Weights of a small transformer language model.
Size: 10 layers, width 64, 2 heads of 32, MLP 256 GELU, vocabulary 683, 0.558M parameters.
Training: a variant of Adam for these matrices, 146M tokens, 8924 steps.
Each number is 500 + 50 x the weight over its row's rms, rounded and kept within 0 to 999. Layers, rows and columns count from 0. Numbers have three digits each. The size before them is the row's rms in percent of the matrix's.

# up: layer 2 MLP up, 256x64, rms 0.141, rows 158-177, columns 0-63
# down: layer 2 MLP down (transposed), 256x64, rms 0.12, rows 158-177, columns 0-63
up158 109:460444526506471524537471560482368561539511563477491543499577496523537562502595550454514451407619497511486496432439429474448498533467446505435438478548573483407597483509423490513516544486511469
down158 109:499446572470524488500502493534511449513577545599540531426450560551546509473434560504483481477422475541512467472501583402559497423470524361592493473502507545588435541472422548524442468462507451
up159 094:565401463494507379527507545519436446480429521499374572497486503512399503498475523511515507542472490479586490494572502487545491518475580483505608455580538479487528577522511518439425541547395528
down159 095:540458423563509477507441538458521548519578484470473552525483375541481575493533364518431502454431551487512482557538433474529579581480489489465554454454441551595522475473548448506512595473451503
up160 084:510530455499489428506484565500526489534474526538543545499504519435449539560571572520436467433501510419562549464438487416590385562552548538523518442487487444481474565474367523426503499532555414
down160 086:508548554540504441570547422557553539527402497504532482540597495582527457488458505545471454515569500569572434479530549484530530489399467440414451533453524475509462394481430431459449507495470585
up161 097:486503578551463476396470492555452581566472523533561516459544516569439478500574504557548434532571554509483482493542430511526535528428482496392506417543539497403506481442422454395465482503505578
down161 085:462571538453454565572456507496476503473450486394396453530516542488555481436513493487485465496571425561454504521543488481451595482557594524460564483542467447491489545584584468464404415550529454
up162 105:516475533538409539485474445522462510566433587425466519553599539602396503491575525526437443464535425511464592550508571427473459574487461484443475552498450450545467547537476503482466523543568502
down162 101:460525473602617575435499489436470500455451458598557460509538537507529502439609368504523536440510457497521506424525475536522540471531402486534482505488463560569432484545501465512503426501455559
up163 087:506480448439474487543571598421451501564500439527531665461486453443516547506498497516551572510489477457493535423581527453483480553535461605533446478520501480444463390529534448509498506484472591
down163 096:509513456455569446434459474560536491458473560475478379508611595455505454484508500562480471458543550551542505533527441517561427497535543417485559558442528472560534567533413483488501568401442472
up164 089:514595450478369440481508405537486490394537490511497573431582559533457579515545518482545488487496385460550466410509561567499477457520433467496480585489487492560497443457552483516512480513460554
down164 123:524540552479517435463601517530412508491413518414542524478587431473486508419493557515595513568628431526495507443405566446452435484470495573466488483557545496491487586475483548507482482532488513
up165 099:496440500477468463449417471485464528464525601492479520592517495420424490584492536508504496530477419486552560455406512555513461603495464587447540544579470448513523573525453491490431563601490437
down165 101:458454522538603522569484525461592542506510451495437536472481541484523456541471524501469440506490387499467598423525414524514594554535510587410493514478502446455571479538553453470531527387559467
up166 115:474547487419474500454533579447436426536509480479540539524540613475456469496490519470496446437481466591611445414558524556536354499516526524490478510523549446409494540538552473536420462522519468
down166 117:464424496523552516597538536492510458566462498513495441495466524378420483522508515531453486481533601479533519564524446442528457376592419479597551544461495480509581494431461471554534522562460473
up167 099:592492489457500489482571511386431504528486513513490565470483534483502587502549517521501496529540403481530513405462528499452445537515473611560565458565542572463454369502516499461519408453418536
down167 095:510489467552532553501507564485469485467461555503584448508508554519444570545537355554504536471543517492482438500508534496563476492518338390470512487492564465403541472442591542545521550507450517
up168 103:521544460550446533519406481393394443483507525470511536516566530466541514481469520542553540471490424556559495532546512487489554508597476583541583463533497552444457501446371532431461430536427497
down168 110:487515431422423444579465567482514459524456631454641506472497514473560531523575498452436455452445511529467519431534507475536486508473458394470525489536559514550522487570510493491539581571482427
up169 096:452441534442384491464471626501483456598489528455551522545511486545477586610525555514554394484525465481478489540503493431438544457563488520473503569482512426565459512590494420468547494505498466
down169 092:549443536482480448519532428463441606485502515430416450489530556501553455554381423437530516502600469552538520489521525459505560497467586486496497480511548488605421545446558539479464533397478504
up170 106:422553466489411453494553577513375549488446576377521551574636515506530472518583492440509504506499429447483539462491467573553444488505446475494534525499564465455495465519410506518528542506505496
down170 114:477446494468462494537460506450523462524523579487497562556496520579489478520591460397396549532510474483446467408494544474535484640505522484517464499507527447513515537433537529440541633496426403
up171 101:472575444479443428367499434545489439570527525504560512587525606518426462488464477567491412517534412477578470419421549436534453480504520465523494502503483466534539509506547514499498497566566572
down171 090:497500555483484555577505476494558521476497499517415448496446513533446500415540501542465525456497467445503466481629431587510552466436519441506589542428431582503461465533490526552600507576455387
up172 100:591460497533463453469489495526507506539503526499575560554569507483540439513544551489513525518460478521526415433556488506497461503608441546595433499527464430489530504500431602350453484547393467
down172 091:511476595472465522500482467491535426546540465519515466488479385522547475514445436450538456552535546490559529588511559570503443417515578480412463501387575426551475572522490572565482472444457464
up173 107:532503623524430530369471520479492463529454496516588493479466539458466442578582484486581443512578431584525494452555600456486462532570562541542426496446503467546471483489432528453512486533480522
down173 110:461552517510533587495476475468437555563568462467474480474550583545516451429448473500537496593587503420479393497536552455569513517400553441513608495439486503545497554430493401466507514500498464
up174 105:551541633478495522469470558449454415443539513511578523485439508538511525597477544442622505483522473407587548510526532496457495468457466482480457477548498498440565401500478544528443412496465424
down174 107:499522473531401494594476408551469498550422513551509485510603469414474478519470566549455545458426516550502448588557508521505467525499512498408576542489548531537510407498438502401432572502501558
up175 096:412435494541499437502541498446475457547460478417569472446545500540501639508467495490554624496548446582541570466462547494423478553452463565563534542553524442526522473546451462435516471489496425
down175 086:560476465448527583487452593509509578413493526490518459543483423574557499447460583467486437569465553498502421511579488537512551414531414467483536510502504568472535426487498492501449376579541480
up176 097:524503519455464500387552535485432543426463528490509539508459609472495481488505528538486499427505461446543486565422503598392474427456485502512555597554557457473541563623499515458477527561563473
down176 099:486463585425473539432501497472473554593470520487461490413516572518586432574468476468508492571494412515407439564493491569575530457483447534523553457452509459552432522539483452623433489490534507
up177 097:536546515497411501468605472547480497422401566528582506517544458565416578551445519419455560504541445532412529495430391477548461567546494541417505572516504501479531519491540539507469485473449496
down177 089:402443499543561394596495518509598456498525519454461477519507488526565578431521471497471450505402524498565464502473594526517542402533531554443498433502546509507481457508478454449548571498608436